Weights of a small transformer language model: rotary positions, capped logits.
Each number is 128 + 32 x the weight over the matrix's rms, rounded and kept within 0 to 255. Layers, rows and columns count from 0.

# layer 9 MLP down (transposed), 1536x384, rms 0.0262, rows 1276-1302, columns 0-127
[[167 107 131 112 165 100  83  66 148 146 127 147 140  85 117 159 140 132 153 113 139 103  90  99  25 210 137 150 186 156 150  81 112 136 122 103 156 129 135 193 142 197 221 148  80 141 118  89 161 127  81 101  92 140 175 128 139  95  99  95 158 100 142 189  84  93 114 200  92 143 124 100 129 107 123 151 142 119 120 113  84 118 114 122 122 135 127  75 113 188 119  88 158 101 132 105 171 136 118 122  76 143 146  86 115 131 107 117  78 183 143 109 146 180 107 138 124 107 151 123 109  95 181  97 128 120 167 137]
 [137 120 156 194 115 157  62 132 168  76  96 117 133 118 111  94  88  95 130 107 111 192 134 171 102 119 100 181 141 141  90  89 170 120  94 135  80  87 130 122  85 108 142 111 105  90  83  83 129 134  92 138 169 158 142 119 163 112 117 127 168  94 119 157 172 151 101 121 149  93 144 130 172 145 151 177 158  95 127 125 151 137 137 143 165 196 197  88 113  92 122 168 107  95 107 115 118 121 135 176  82 149 109 130 126  83 123 123 149 134 130 126 120 146 181 101 134 160 138 134 122 154 139 110 119 149 109  56]
 [162 117 112 157   0  58  95  91 133  83  95 186  95 136 149 146 129 122  96 162 152 126 105 107 171 120 142 111  79 137 166 141 143 117 164  52 117 120  88 107 163 122 152 174 114 107 116 141 109 143 123 128 126  87 173 157 175 125 119 158 124  88 119 165 115 151 153 114 142 159  81 106 137 194 168  86 175 137 128 149  92 152 122 101 125 118 156 140 128 158 107 127 134  84 167 170 136 166 144 112 144  74 146 112 182 145 135 105 135 159 110  65 161  82 140 167  86 139 105  98 176 158 105 138 126 135 184  86]
 [129 106 131 141  99 157 158 109  96  86  81 133 103 139 118 102 122 146 156 138 102 200 113 130 168 148 135  96 164  77 150 161 102 119 130 113  79 111  83 136  90 122 143 120  83 124  89 125 102 200 146 130 159 124 112  98 175 141 173 161 115 170  45 130 128 137 103 107 128  83 148  81 109  91 154 133 119 180 127 197  93 112 141 124 139 119 196 115 154 162 149  85 106  28 117 104 140  98 160 186 165 149  92 152  84 111 118 143 158  60 133 151 128 102 125 113 120 147 151 212 108 141 140 118 124 110  81  94]
 [115 104 157 125 187 167  86 106 161 202 144 128 142 114  89  70 111 167 105  81 142 114 111 132 114 119 148 174 166 125 108  80 109 203 172 142 120 102 107  98 121 143 153 173  81 104  91 156 109  83 157  83 164  97 155 116 152 111  99 134  88 142  79 105 139 203 136 148 153 184 172  70 120 114 131 109 160  85 151 158 134 142 163 113 101 153  52 133 129 127  84 101 151 109 159 123 138 124 149 105 198 124 183  77 129 153 113 155  54 109 122  90 172 147 131 126 140 115  94 179 164 136 143 121 145 121 118 163]
 [126 136 125 113 106  95 136 151 137 137 109 122 165 112 121 153 108 119 159 132 173 149 136 131 163  96 143 132 123  97 248 154 179 115 146  49 121  94 182 103 159 131 155 162 122 138  94  75 134 148 185 122  90 109 117 170 163 119 153 106 100 114 169 146 170  94  62 163 162 151 135 153 103 103  96  94 145 121 183 149  82 162 137 108 171 108 125 128  83 135 121 123 121 147 133 107 139 179 186  85 146 123 132 152 134 165 135 116  80  79 138 144  86 133 100  65 100 147  95 130 156 191 136 126 153 159 129 105]
 [122 120 125 110 147 105 136 149 112  55  72 108 132  86 129 147 150 110 117 170  40 180  87 103 125 128 128 166 122 104  96 142 118 144 157 109 104 254 100 139 100  88 113 162 107  91 153 154 120 120 115 104 141 105 109 110 140 100 106 145  88 157 163 131 127 153 192 178 101 194  97 177 110 145 135  93  58 145  43 138 123 141 173 100  81 108 125 100 152 144  75 113 184 135 132 130 152 139 124  88 149 120  80 140  85 135  66 122 158 106 182 131 125 122 134 162 191  96 137 144 156 165 141 141 179 112 172 204]
 [121 140  77 120 163 165 150  66 124 131  72 186 139 119 143 174 167 147  87 152 170 131  97 145 202 144 148 120 127 126 183  88 107 188  88 101 114 107 132 149 105 136 151 114 158 111 186 129  87 143 168 146 123 164 155 119 124 126 123 221 111 187  52 142 131 155 172 128 135 134 124 117 141 125 154 120 157 137  65 119 108 109 143 159 135  95 138 150 142 128 147 155 115 154 100 138  81 122  93 102 101 139 120  92  87  95 171 130 146 162 184 128 138 126 131 142 124 170 183 150  85 127 131  92 100 158 145 174]
 [182 128 175 143 131 101 136 154 153 153 111 134 141 144 112 131  62 106 153 152 118 131 128 119 138 117 166 142 158 119 147  91 161 120 129 146 163 167 156 114 137  96 166 142 108 110 144 130  97 107 187 147 143 128 125 134 158 142 153 133  94 125 103 103  84 143 147 143 164 168 169 156 171 169 104 150 146  97 165 156 177 118 129 143 142 114  92 131 198 116 123 115 129 133 137 142 110 130 159 174 191 122 142 184 127  83 156 121 113 128 125 104 189 184 133  85  87 142  63  84 151  74 110 132  94 155 117 149]
 [124  62 140 149 155  97 142 124 111 104 117 146  64 139 123 164 120 109  99  83 147 132 135 145 118 151 115 134 151 180 124 117 107 165 130  68 133 133 100 129  66 161 130 106 145  75  83 136 170 141 133 124 102 214 177 117 145 100 109 125 155 110 107 185 158 154 122 148 124 101 161 137 128  55 157 101 131  72  96 133 141 131 157  88  73 152 106 107 121 138 129 131 100 101 174 179 128  99 144 113 156 174  91 122 184  56 152 163 154  86 137 197 135  84 140 126  92  93 123 105 124 137 165 173 168 132 145 158]
 [211  89 110 169 151 144  88  82 145  98 148  91 114 171 131 130 111 175 122 151 135 121 145 123 105 111 136 127 145 149  62 115  67  95  67 112  85 178 132 109 161  95 116  92 208 169 170  31 151 197 153 156 118 112 145 132  85 136 120 154  71 137 208 121 141 159 121 129  89 128 148  90 122 114  99  97  68 127  92 128 122 137 166 117 101 180 117 129 129 128 158 140 147 140 127 140  71  94  87  84 118  99 106 135 119 112 105 110  75 172  82 112 135 108 122 141 159  78 118 115 156  83  64 151 146 182  83 142]
 [122  98  95 117 121 239 163 114 159 127 101 177 132  95 169 139 142 142 112  38 100 129  94 108  96 119 127 110 122 120 149 100 131 109 146  92 147  85 189 191 152 150 102 123 108 150 106 102 166  75 114 137  94 101 173 104 172 191 120 141 131 143 191 104  92  76 134  85  99 117 176 106 139 195  93 168 170  89 104 136 157 182 118 188 124 141 109 145 168 120 132  92 112 161 184 102 122 148 106 156 144 100 116  98 135 153 149  99 149 137 111 131 116 115 170 142 138 145  95 153  92 121 130 109  98 128 162 171]
 [ 93 151 116 131 130 152 149 109  68 173 177 113 157 100  95 151  80  95 146 148 102 149  87  81  59 150 141 139 164 178 114 140 120 220 133 106 201 152 157 143  90 159 128 105 132 120 147 110 128  79 116 148 121 184 142 124 171 114 175 137 120  91 126 149 127 133 142 220 175  95 144 133 149 122 147 160  99 101 114 133  82 133 122 141 118 118 101 144 157  67  72  79 158  81  84 157 100 116 111  95 150 128  71 119 112 141 161 104 140 164 139  39 108 145 173  98 205 150  90 136 129  82 105 123 118 153 147 102]
 [135 165 125 104 130  87  92  92  94 125 135  74 123 156  97  87 173  69 148 131 111 144 183 111 127  98 107 111 183 155 125 101 122 166 124 151 185 117  86 109 142 161 127 169 139  89 141 130  91 137 155  72 110 145 117  93 136 122  93 164 115  99 155 122 109 164 237 112 102 100 156 139 189 208  98 134 142 137  58 138 117 162 163 173 112  96 169 143  70 118  86 115  96 135 131 146 144 117 173  63 102  98  98 101 167 159 138  78 149 151 141 153 149 220 102 138 141 169 143 127 161 126 143 179 145 127 165 162]
 [127 141  91  90 145 145  78 151 186 151 131 171 145 168 140 130 144 173 173  97 175 158 102 168 141 163 121 143 118 128 149 144 131  93 144 149  65 140 144 185 164 162 105 120 117 155 138  61 105 174 181  75  97  98  80 115 129 154 171 149 130 108 126 144  91  98  36 126 141 146 114 182 172 203 119 164 113 157 139  87 106 126 184  99 190 163 160 114 142  66 138 199 113 109 133 127  36  90 145 152  97 122 123 124 123  95  93 118 153 125 128 106 118 148 217 114  85 151  91 110  79 106  83 116 144 170 106 157]
 [184 130 139  97 160 122 107 112 112 167 155 149 111 162 129 110 148 144 105 202 120  79 167 107 106 148 163 169  70 120 154 140 115  64 108 161  71 146 114 119 182 125 131 171 140 107 105 128  88 155 139  58 134 151  96 137 161 140 104 175 127 160 162 116  69 126 164 157 153 190 110 148 124 127  66 115 159 174 116 109 129 101  93  75  97  98 101 115 176 137 143 221 111  73 150  57  98 158 164 115 141 124 160 139 105 149 115  94 128 174 164 173 137 140 124 156 122 114 162 116 100 152 131 138  81 114 124  86]
 [117 173 125 117 112 138 180  82  61 130 112 116 155 130 158  49  80 157  97 156 174 148 154 122 110 129 118 154 166 124 119 114 186  93 145 160 132 116 135 158 108 127 101 144 112 137 103 142 118 140 119 147 128 186 129 126 120 126  94 157 121  65 197  96 115 150  98 131 184  53 139 160 121 102 119 158 120 190 155 187 136  66 102 159 152 128  58 151 162 169 146  80 105  87  99 125  90  99 182 159 141 149 180 126 125 158  76 119  99 147 152  85 102 139 117 103 117 157 136 129  88 106  66 162 144  60 109 125]
 [138 132  66 143 137 138 197  99 109 172 100  93 162 137 121 158 114 150 129 116 139  87 140 130 112 125 128  96 173 112  94 115 118  89 171 103 183 109 161 142 155  98 131  75 105  70 143 114 110 122 102  73 123 109 114 122 130  89 172 167 151 142  83 150  77  65 111 182 109 102 124 168 154 113 207 109 150 144  98 126 121 110 137 179 110 138  84 114 167 144  73 128 148 142 218 143 158 134 128 148 197 178  84 106 116 107  57  85  44 127 136 126 120 164 224 158  76 115 187 112 105  93  98 108 169 187 135 103]
 [117 112 203 117 165  90 146 138 160 174 175 136 112  66 167 115 145  91 117 107  30 122 100  83 111 115 135 110 139 149  92 158 123  84 166 110 130 125  99 173 142  93 128  69 127 177 107 175 123 170 114 131 206 177  70 153 100 137 154 127 142 133 115 122 222 105 106 141 154 156  88 120  82 120 117 104 100 151  42  93  92 118 114  90 152  84 176 137  84 130 129 125 144 139 183 171 178 141 105 118 113 149 166  89  69  72 116 114 100 147 198 100 123 140 134 132 139 130  86 162  58 103 111 175 156 128 111  71]
 [121 143 133 182 108 110 168 148 170  89 156 182 128  93  96  55 197 166 140 178 146 147 116 118 138  90  86 116  71 109 134 137 135  70 156 133 103 137 141 137 105 131 164  55 117 156 105 102 148 125 165 153 104  77 136  99 128 115 164 190  85 156 115  85 107  90 166 221 109  83 203 114 106 130  88  96 134  81 121 146  79 151 179  92 126 122 126 199 105 118  78 121 153 188 170 157 119 114 127 195 151 135  82 106 151 129 112  98 118 102 121  79 134 120 120 107 111 115 155 175 136 130 151 189 141 161 113 152]
 [116 104  98  90 156  95  86  75 156 181  79  92  97 113 128 151 162 115 130 145 140 153 127 109 146 101 111 104 111  97 117  60 100 144  83  90 143 144 184 132 183 160 164 178 139  94 157 132 160 171 131  91 129 116  78 171 103 168 169 177 104 146  58 140 118 146  83 104 108 124 172 107 158  93 121 111 110 141 115 108 159 118 159 107 108 116  98 122 111 161 136 152 120 151  45  82  80 149 108 129  93 120  51 148 136 151 103 135 143 128  92  99 150  69 159 107 141 150 135 158  71 159 153 134 168 124 138 128]
 [122  81 112 171 118 150 133 135  78  83 168 118  65  91 148  84 125  95 197 138 137 120 132 124  93 149  95 127  83 118  89 138 180  70 120 143  72 104 156 132 117 110 125  72 143 109  64  93 133 115  99 112  88 117 129 133 175 144 101 145 157 115 111 132 105 175 118 138 156 149  88 148 186 140 163 161  78 131 157 158  90 165 199 114  77  96 106 144 107  81 175 124 141 145 160 167   7 188 131 109 181  80 132 136 181 145 151 124  17 123  77 101 119 149 117 166 126 148  43 149 126 140 154 204 117 109 100 105]
 [121  94  81 181 104 169 125 154 160 114 128 123 147 159 117 148  94 110 125 138 158 147 174 134 148 120 132 146 120 147 167 153  70 167 176 143 101 127 144 149 148 117 104 127  54 220 155 184 114 111 101 136 152 112 124  96 108 123 130 115 157 110 116 133 155 121 182 137  85  96 165 129 126 139 167 173  86 111 126 118 153 151 155 174 154 140  82 143 126 127  95 125 149 132  90 164 130 131 124 133 112 111 144 105  50  71 100 117 130 173 127 137 145  90 105 130 224 169 126 138  73 168 134 118 131 104 164  88]
 [105 169  79 106 129 124 121 146  96 149 103 170 145 117 137 159 127 140 141 116 173 180 134 112 109 156  52 153 110  73 161 128 119  93  87 110 133 139  63 130  96  90 179  89 116 160 123 191 156 110 107 163 120 182 168 104 111  75 170 111 125 176 145 141 109  74 130 139 171 168  51 173  92 134 133 126 124 122  99 152 167 180 122 142 151 133 143 157 109 157 135 120 113 115 119 108 109 144 127 106  80 154  93  67  89 156  95 199 169  55 135 130  97 152 168 163 147 105 142  66  90  56 169 187 132 164  72 104]
 [126 191 135 147 124 123 149 201 102 146  83 126 159 114 148 123  80 140 174 117 121 160 120 127 128 141  88 107 149 104 144 108  98 183  80 149  97 147 109 174  77 156  90 196 130 137 151  68 120 149 149  76 114 152 123 181 157 159 116 158  34 122 157  83 108 121 109 160  68  66  94 152 181  95 135  61 156 139  91 145 129  67 102 101 154 148 126 157 116 121 127 133 142 102 159 161  80 168 143 156 103  36 184 115  84  84 126 140 133 103  98  75 125 166  70 149 144 167 211 180  89 119 154 120 120 175 165 162]
 [ 80 101 171 152  74 141 107  97 127 107 113 149 160 112  46 121 118 166 103 116  75 103  69  50  90  91 135 142 105 135 140 130  89 169 123 212  97 137 102 151 147  83 108 130 158 102 110 105 169 108 109 162  91 110 147 133 145 129 121 127  63 113 121 122 155 136 106 171  98 133 117 101 113 176 129 107 123 124 135 155  68 132  86 146 173 126 113 139 133  97 156  83 151 104  91 149 160  80 139  88  79  79 143 125  61 112 150 112 118 166 146 123 161 152 124 100 117  88 109 107 101 121 171 161 137 105 188 109]
 [119 137 143  98 163  91 137 118 103 131 143 180 160 139 139 120 153 113 153 155 120 184 126 100 143 162 109 161 155 109 145 143 143 134 116 146 132 121 143 117  96 130 103 154 140  83  83 141 165 123 174 124 189 112 136 134 130 122 129 211 114 132  85 117 127 154 116  68  80 123 103 142 161 127 143  88  88 122 127 204 133 127 176  43  92 123  76 179 139 144 136 122 101  56 110 149 118  94 142 134 127 174  91 126 101 135 152 200  96 116 139 129 130 136 134 147 225 130 112 103 150 115  45  84 137  63 141 126]]
# layer 9 MLP up, 1536x384, rms 0.152, rows 1277-1303, columns 0-127
[[140 123  53 160 142 122 100 144 247 123 122  52 167 104 133  79 100 134  72 109 131 145 109 120  80 182 107 166  95  83  80 162 188 104 177 153 153 151 132 131 125  94 114 134 118 129 141 136  82  95 148 153  91 131 151 138 162  44 118 152 170 139 123 155 187  91 121 143 163 108  52 158 122 152 163 143  95 108 116 127  88 117 118  94 156 134 152 143 125  78  97 104 136 108 111 127 121 102 141 121 197 185 126 142  94  76  88 143 119 102 165 168 111 132 208 132 169 125 150 154 145 109 146 113 121  70 140 100]
 [149 141 112 108 169  95 149 159  89 178 141  65 113 129  91 111 109 162 127  94  74 103 104 141  95 145 183 122 155 128 132 112 115 154 140 134 150 151 218  99 136 171 109  88 159 114 129 179 119 156 105 136 116 143 121 155  63 167 180 126 130 127 135 110 153 100 110 102 138  79  96 147 136  67 110 135 146 140 140 170 142  92 101 102 146 122 145 116 158 112 102 124 123  88 122  69 119 117 132 134  62 163 128  86 191 141 105 132 176 109 147 129 144 219 102 110  99 150 176 157 115 157 131 134 177 151 169 139]
 [148 174 113 130 119 103 138  89 108 160 119 135 124 116 147 114 118 136 111 104 112 156 155 147  93  71 143  72 163 106 161 134 159 154 117 126   4  81  94 129 126 127 118 123  60  97 121 168 117 127 112 167 134  73 131 110 154 105 114  93  51 103 119 157  87 120 127 126 114 170  86 145  43 102 112 137 146 164 161 113 112 102 144 116 142 129  50 104 114 133  95 140 134 135 139  88  91 128  79 113 186 116  84 162 123 126 187 115 102  98 130 145 114  89 156 147  55 122 131 131  74 127 160  87  98  95 109 110]
 [139 195 135  98 107 131 131 132 179 114 157 125 110 144  90 138  95 102 211 203 150  94  92 121 131 130  78  95 151  89  84 158 141  82 146 112 103 104 148 157  91 118 134  82 100 114 199 148 129 142 118 255  54 120 174 162 144 161 165 142 104 157 113 144 192 138 168  71 117  94 137 170 120 150 114  81 125 118 148  80 148  91  94 126 161 129 109  75 120 140 135 118 157 153 100  72 181 159 144 148  82  70 140 129 155 161 141  57  76  74 172 158 132 117  84 146  84  91 119 115 102  82 127 171 169 170  72 107]
 [174 151  51 143  91 102 108  71 126 131  73 139  88 169 166 134 159  69 140 113 115 169 176 148 133 109 130 177  54 109 123 126 138 161 161 150 127 137 160 152 124  92 132  72  69  96  84 160  45 173 120 165 116 113 138 142 128 153 131 148 163  98  88 139 155 119 169 149 146  81  90 107 120 159 168 111 158  81  92 181 147  80 131 149 139 144 135 123 112 132 146 139 136 153 107 154  94 120 182 142  93 162 115 105 106 123  71 126 135  93 118 115 121  88 156 147 137 136 103 128  90  64  94 118 162  93 100 134]
 [ 93 147  84 134 130 137 125 137  87 155 169 129 125 124 147 179 130 135 174  91 143 102  70 135 162 139 112 110  90 136 149  62 191  83 127 131 148 146  57 177 141 155 108  86 136  85 120 140 112  86 117  93 143  73 162 104 187 117  68 141 207 146 162 146  88  86 153 128 104 149  41 146 120 122 152 133 139 165 123 142 105 155 125  93 106 178 169 155 127  85 108  93 113 135 142 126 130  80 118 105 204 116  99 136  92 150 158  63 131  78 140 104 126 102 118 127  59 126 124 148 123 147 151 101  94 152 172 128]
 [157  99 130 125 129 145 149  98 137 100  82 109  99 122 126 130 101 153  60 157  99  90 177 147 109 113 130  89  82  90 113 152  86 135 170 111  94 118 115 141 125 120  96  69 120 134  90 116  87 136 121 129 129 140 100 121 140 151 104 148 155 192 170 156 146 172 132 134  75 150 114  78 217 103 134 116 194 113  99  97 179 113 125 109 131 170 123 144 115 114 159 113  98 128  90  97 157 137 135 127  88  89 146 126 158 130 148 165  75  91 102 188 148  90  76 133 113 131 181 153 152 128 131 103 111 120 152  91]
 [ 59 120 127 118 132 101 133 101 130 126 164  81 132 122 109  98 169  95 125  79 136 114  86  89 144  99 132 141  94  93 159 152 154 127 127 144 159 107 117 119  83 164  85 114 159 169 134 116  80 123 144 156  65 108 102 107 218 155 194 160 154  97 102 164  92 130 124  86 117 173  91 153 139 132  66 118 117 127 109 142 175 142 168 198  98 119 160 116  95 176 125  74 111  62  85 186 171 151 125 150 125 109  81 158  88 123 103 144  78 145 121  98 148 137 111 168 142 122 122 163 134 166 189 102 161 159 142 113]
 [152   6 107 168 114 109 126 173 145 101  84  84  89 160 107 152 119  89 124 117  82 100 164 118 129 144 147 106 134 125 127 167 113 143 108 188 118  72 117 164 126 190 135  85  94 138 150 123 148 124 112 178 172 192  95 131 141 120  95 107  92 124 128 154 117 151 159 153 122 113 135 127 126  85 136  84  89 105 173 140 141  99 121  95 145 152 156  96 107 163  87 119  46 102 100  98 102 172 147 101 144 175 119 203  61  89 157 116 115 129 139 203 118 146 129 167 140 131 111 116 123 140 184 115 108 163 145 124]
 [115 138 157 154 132 114 109  82 123  80 113 108  58 125 147 134 139 165 103 125 125 137 167 104 188  77 126  77 110 198 104 148 198 147 176  94  82 115 127 120 130 124  28 118 111 111 146  93 167 178  87 150 133  85 139 117  58 127 142 144 158 108 142 143 111 147 137 108  97 111  89 112 156 115  72  92  96  76 128 106 124 177 142 128  52 142 117 101 167 155 149 129 105 156 104 153 142 115 117 100 132 128 193 134 106 111 182 160 149  18 138 170 160 169 114 114 202  95 187 101 108  88 102 134 111 172  94 184]
 [106  69 127 134 172 112 172 130  97 156 184  96 125 117 168 224 116 140  76  88 150 126 183 146 164  97  98 171 126 134 165 135 141 124 125  92  87 103 173 163 160 137  64  99 154 109 129 159  98 181  17 176 172 123 146 113 162 115 107 147 124 169 131  75 145 182 102 122 106 128 123  89 111 162 123 138 209 121 149 155 137 174 112 125 196  73 113 104  98 165 146 133 159 167 145  98 137 159 144 124 163  37 123  83  82 114  85 153 144  84 110 110 126 182 170 155 108 167 157 105 115 102 131 110 108  76 115 143]
 [ 68 191 131 133 149 135 122  42 212  93 116  55 130 121  79 113 121 170 109 175  94 153 166 126 101 150 156 124 108  98 141 189  97 141 156 119  85 102  81 115 156 190 146  47 153  94  94 124 152  65 153 196 180  54 157  63  67 134 191 159 177 106 142 107 131 133 130 112  63 131 115 166 152 137  86 129 185 152 134  83  82 124  95 183 145 147 134 207 132 122  88 131 164 164 142 175 111 124 116 140  80  77 193  81 112 123 119 123 160 168 151 107 196 167 113 140  69 124 135 120 118 167 162 111 145 141 125 105]
 [106 167  55 182 156 127 104  44 163 152 142 155 177 142 142 148 130 135 115 141  87  94 108  70 116  69 136  90 118 141 150 160 125 144 126 156 133 143 123 126 115 101 104 162  91  94 105 176 139 121 148 129 135 153 104 113 174 104 121 150 102 130 174 166 137 115 187 182  69 139 138 108 158  69  76  95 129 138  98 173 171  62 143 158  94 123 157 159 131 145 125 148  69 131  83  89  92 138 153 114 158  97  70 136 122 104 123 134 148 132 184 134 128 115  67 132 184  75  84  94 132 106 165 128 135  78 163 112]
 [161 152  87 122 157 125  44 161  99 120 189 117 135 127 150 123 100 162 137 127 171 114 149 160  79 100 101 159  62 133 150 198 164 160 136 127  98 160  78 157 172 164 157  80 138 106  77 134 180 120 140 105  89 124 138 169  88 132 172 124  57 159 125 165 147 194 152 148  58 188 107 131 141 130 107 161  88 111 146 132 126 109 154  59 155  98 173 102 117  75 152 106 148 168 179  87 156 111 201 143 155  68 131 167 137 160 150 139 163 194 107 123 192 157 145 149 158 125 105 114 164 126  90 137 106 152 138 168]
 [111 126 104 127  80 107 155  23  24 149 113 160  83  97 135 118 141 120 191 122 131 152  92 123 122  69 154 175 144 124 100 144 180 148 108 111 140  68  52 106 122  89  74 127 187  93 133 113 124 124 160 140 119 196 135 132 101 120 140 190 105 137 117  98 132 123 126  95 136 123 132 124 185  89  75 117  90 194 161  79 109 117  81 143 104 130 109 154 123 151 204 148 146 157 118 167 128 130 145 141 122 117 137 150 117  70 128 130 145 138 129 166 167 128 163  72 167 131  82 139  62 158 147 135 134  65 147 115]
 [192 158 117 145 160 134 142 166 105 123 142 125 161 102 139 123 139 106 117 142  80 137 152 138 137  99 123 166 150 149 118 133 116 137 149 181 123 180 102 185 125 141 111 144  91 132 116 158 178 111 140 136 152 134 111 125 119 137 117 114  52 135 119 106  82 128 102 149 123 160 131 209 175 106  77  98 103 137 203 127 192 108  95 179 171 132  98 113 120 132 133  82 127  77 203  90 100 141 146 145 171 112 179 178 145 129 130  98 130 120 113 152  73 147 150 165 150 128  95  95  62 137  93  88 106 103 144  76]
 [165 159 138 155 135 118 200 159 132 169 132  89 168 135 114  24  68 124 148 144 141  86  99  95 109  78 119 192  84 179 166 113 122  92  73 122 116 143 155 123 170  82 159 138 144 138  94 140 126 123 150  97 155 147 138 135 141 103 123  98  73 159 137 152 112 124 111 140 162 125 164 149 162 155 142 131 112 129 125 130  36 111 124 131 147  87 153 130 127 129 172 160 137 150 146  80 136 145 151 154 115 177 123 140 124 167 121 227 115 130 140 125 193 125 177 124  97 114 147 119 164 120 124 140 117 219  29 125]
 [ 74 125  93 142  69  92  90 157 135 110 116 107 130 133 127 164  85  90 111 112 108  67 109 117 131  76 171 152 111 106 130 158  98 115 126 105 150 113 149 109 213 175 101 101 159 138 132 160 117 165 106 134 164 197 138  89 151 144 134 162 113  99 174 128 183 101 227 163 153 172 195 128 165 114 164 152 112 122 136 101 199 123 196  84 163 129 121 214 119 153 126 129 113 120 195 135 123 156 166 179 107 124  97 155 105 129 162 140 165 156  55 106  48  54 140 130 107 130  97 103 156 154 107 144 177 112 142 178]
 [106 104 122 156  97 110  74  77 150  65 113 145  71 137 112  90 198 124 162 151 103 147 139 167 170  79 139 116 150 140 121 183 136  81 176  75  57 133 141 123 112 121 104 125 115 147  56  67 129 106 128 157 100 132 166 119 175 188 161  90 121 121 141 149  90 173 147 141 141 139 111 104 140 112 102 141  93 169 128 140 114 107 117 100 122 111 108 127 129 111  99 157 118 157 137 167 163 130 126 171 161  88  88 127 154 117 136 147  62 121 121  81 184 123 111 147  59 177 101 139 157 143 116 118 124  82 160 154]
 [162 102 202 140 115 113 147 144 149  86 139 120 106 135 103 141  85 112 135 202 103 143  89 122 117 112 112 159  97 141 160 148 102 178 154  90 177 111 114 128 120 104 110  99 184 127  99 171 122 165  76 174  88 147 120 114 151 139 129  93 158 155 111 107 154 130 110 138 183 211  95 112 127 135 182 158 148 148  83 107 142 117 133 161 153 111 153 145 115 123 193 154 133 158 136 105 148 164 176  92  89 117 142 164 131 107 121  88 167  92 125 150  88 136 121 141 171 135 115 122 134 106 120  83 144 163 165 125]
 [161 130 119 132 134 158  50 112 212 144 147  51  49 167 134 137 181 151 148  89 137 105  76 167  79 172  91 155 112  76  89 166 179 157  90 131 135  80 134 104 129  88 131 184  91 136 105  87 173 116  69 104 117 105 104 169 110 132  95 156 154 187 140 106 136 146 161 128 203 130 113  76 168 114 111 144 121 197  96 119 153 110 128 151 103 133 144 181 141 123 114 112 202  97 127 123 142 129 111 171 156 108 145 137 116 104  97 122 185 109  65 161 128 141 128 105 105 134 156 108 141 116 123  94 120 142  97 113]
 [135  94 108 144 103 124  17 164 153 105 126 125 110 159 100 134 107 153 156 146  67 155 132 103 168 121 135  72 113  64 117 104 180 147 131 119 123 161 128 175 185 121  96  89 147  92 136 127 165 154 109 113 161  75  75 146 142 136 135 114 133 109 144 169 165 131  96 136 103 134 132 139 156 138 155 141 105  94 107 145  94  81 109 104 115 126  91 151 155 138 116 178 131 149 187 133  54  96 144 101 151 114 137 129 166 128 162 140 149 103 122 141 121 126 112  91 104  49  77 165  87 106 153  54 119 145  72  94]
 [140 124  69 101 122 122 151  92 176 180 106 107  53 122  69 120 112 140 185 100 147 103  97  81 155 167 110 120 125 115 124 129 141 170 212 112 129 128 181 115  96 154 170  76 134 102  80 110 121  89 149  94 181 109 158 100 171  60 146 184 165 117 127 104  82 119 114 152 118 144 114 106 168 102 124 130  47 151 146 139  73 129 168 154  88 151 119  84 133 101 139 158  86 117 161 161 136  97 124 120 140 173  35 185 109 100 120  46 104  92 142 129 143 156 130 145 132 158 135 122 167 171 223 107 104 130 158 133]
 [120 100 105 109 152 141 127 144 211 159 128 123 122 159 111 130 125 177  87  82 147 115 138 146 103 109 146 151 128 141 120 127 139 127 177  74 157 126 103 127 155  85 139  77 101 139  75 119 133 148 134 150 114 152 129 100  79 121 182 103 110 114  68 169 184  93 119 125 101 132 128 131 118 213 107 142  93 110 175 113 153 149 158 136  82 130 102 146  98  91 146  52 167 124  99 140 193  89  99 143  96 183 114 166 170 106 154 157  91 126 114 146 131 185 127  99 145 182  67 111 141 127 102 109 128 125 121  93]
 [165  73 147 103 105  44  39 102  87 187 159  48 147 148 125 127  97 198 126 141 146 135 141 138 132  99 107 116 134 201 131 151 179 111 103 129 186 129  99 150 107 109 178  85 103 105  88 174 120 158 137 128 141  49 117 149 173 117 171 105 106 113 136 143 111 149 142 154 132 105 145 145  53 131 150 104 132 115 143 167 140 103  93 150 154 113 110 116  75  86  82 182 134 186  62 172 158 130  75 153 209 152  98 131 113 109 122  91 184  94 142 107 145 152 140  95 106 124  86 140 122 126 192 179 168 134 103 122]
 [147 139 132 103 132  98 154  92 130 153 142 103 167  82 168 105 138  99 118  96 124 165  71 214  43 114 118  79 126 139 124 105 156 125 157 158  91  50 152  96 194 160 118 113  87  98  87 165 116 169 116 149 134 120 135 110 138 139 173 120  93 154 111  99 113 167 115 135 140 152 149 165  80 105  82 171 121 138 139 112 197 153  85 127  84 152 186 111 106  93 169 119 224 144 175 109 136  93 120 147  37 168 129 164  60 140 149 136 147 118  95 154 119 114 116 148 123 159 120 130 113 126 149 108 117 120 136  96]
 [113  80 174  83  86 156 164 137  75 146 124 141 128 114 114 109 110 166 149 124  96 157 104 141  88 103 130 117  87 106  98 129 103 121 135 151 155 153 110 137 151 140 132 127 164  97 138 142  78 128 157 133  81 112 101  89  98 151 164 125 145 163  86 132 124 120 144 136 189 138 140 171 150 124 141 153 135 106 220  98 110 146 147 117 115 204 140 150 114 148 141 127 139  61 117 138 197 116 123  81  74 116 108 148  94 121 175 125 154 155 133 138 115 107 128 145 117 103 140 117 107 152 160 133 166  86 147 141]]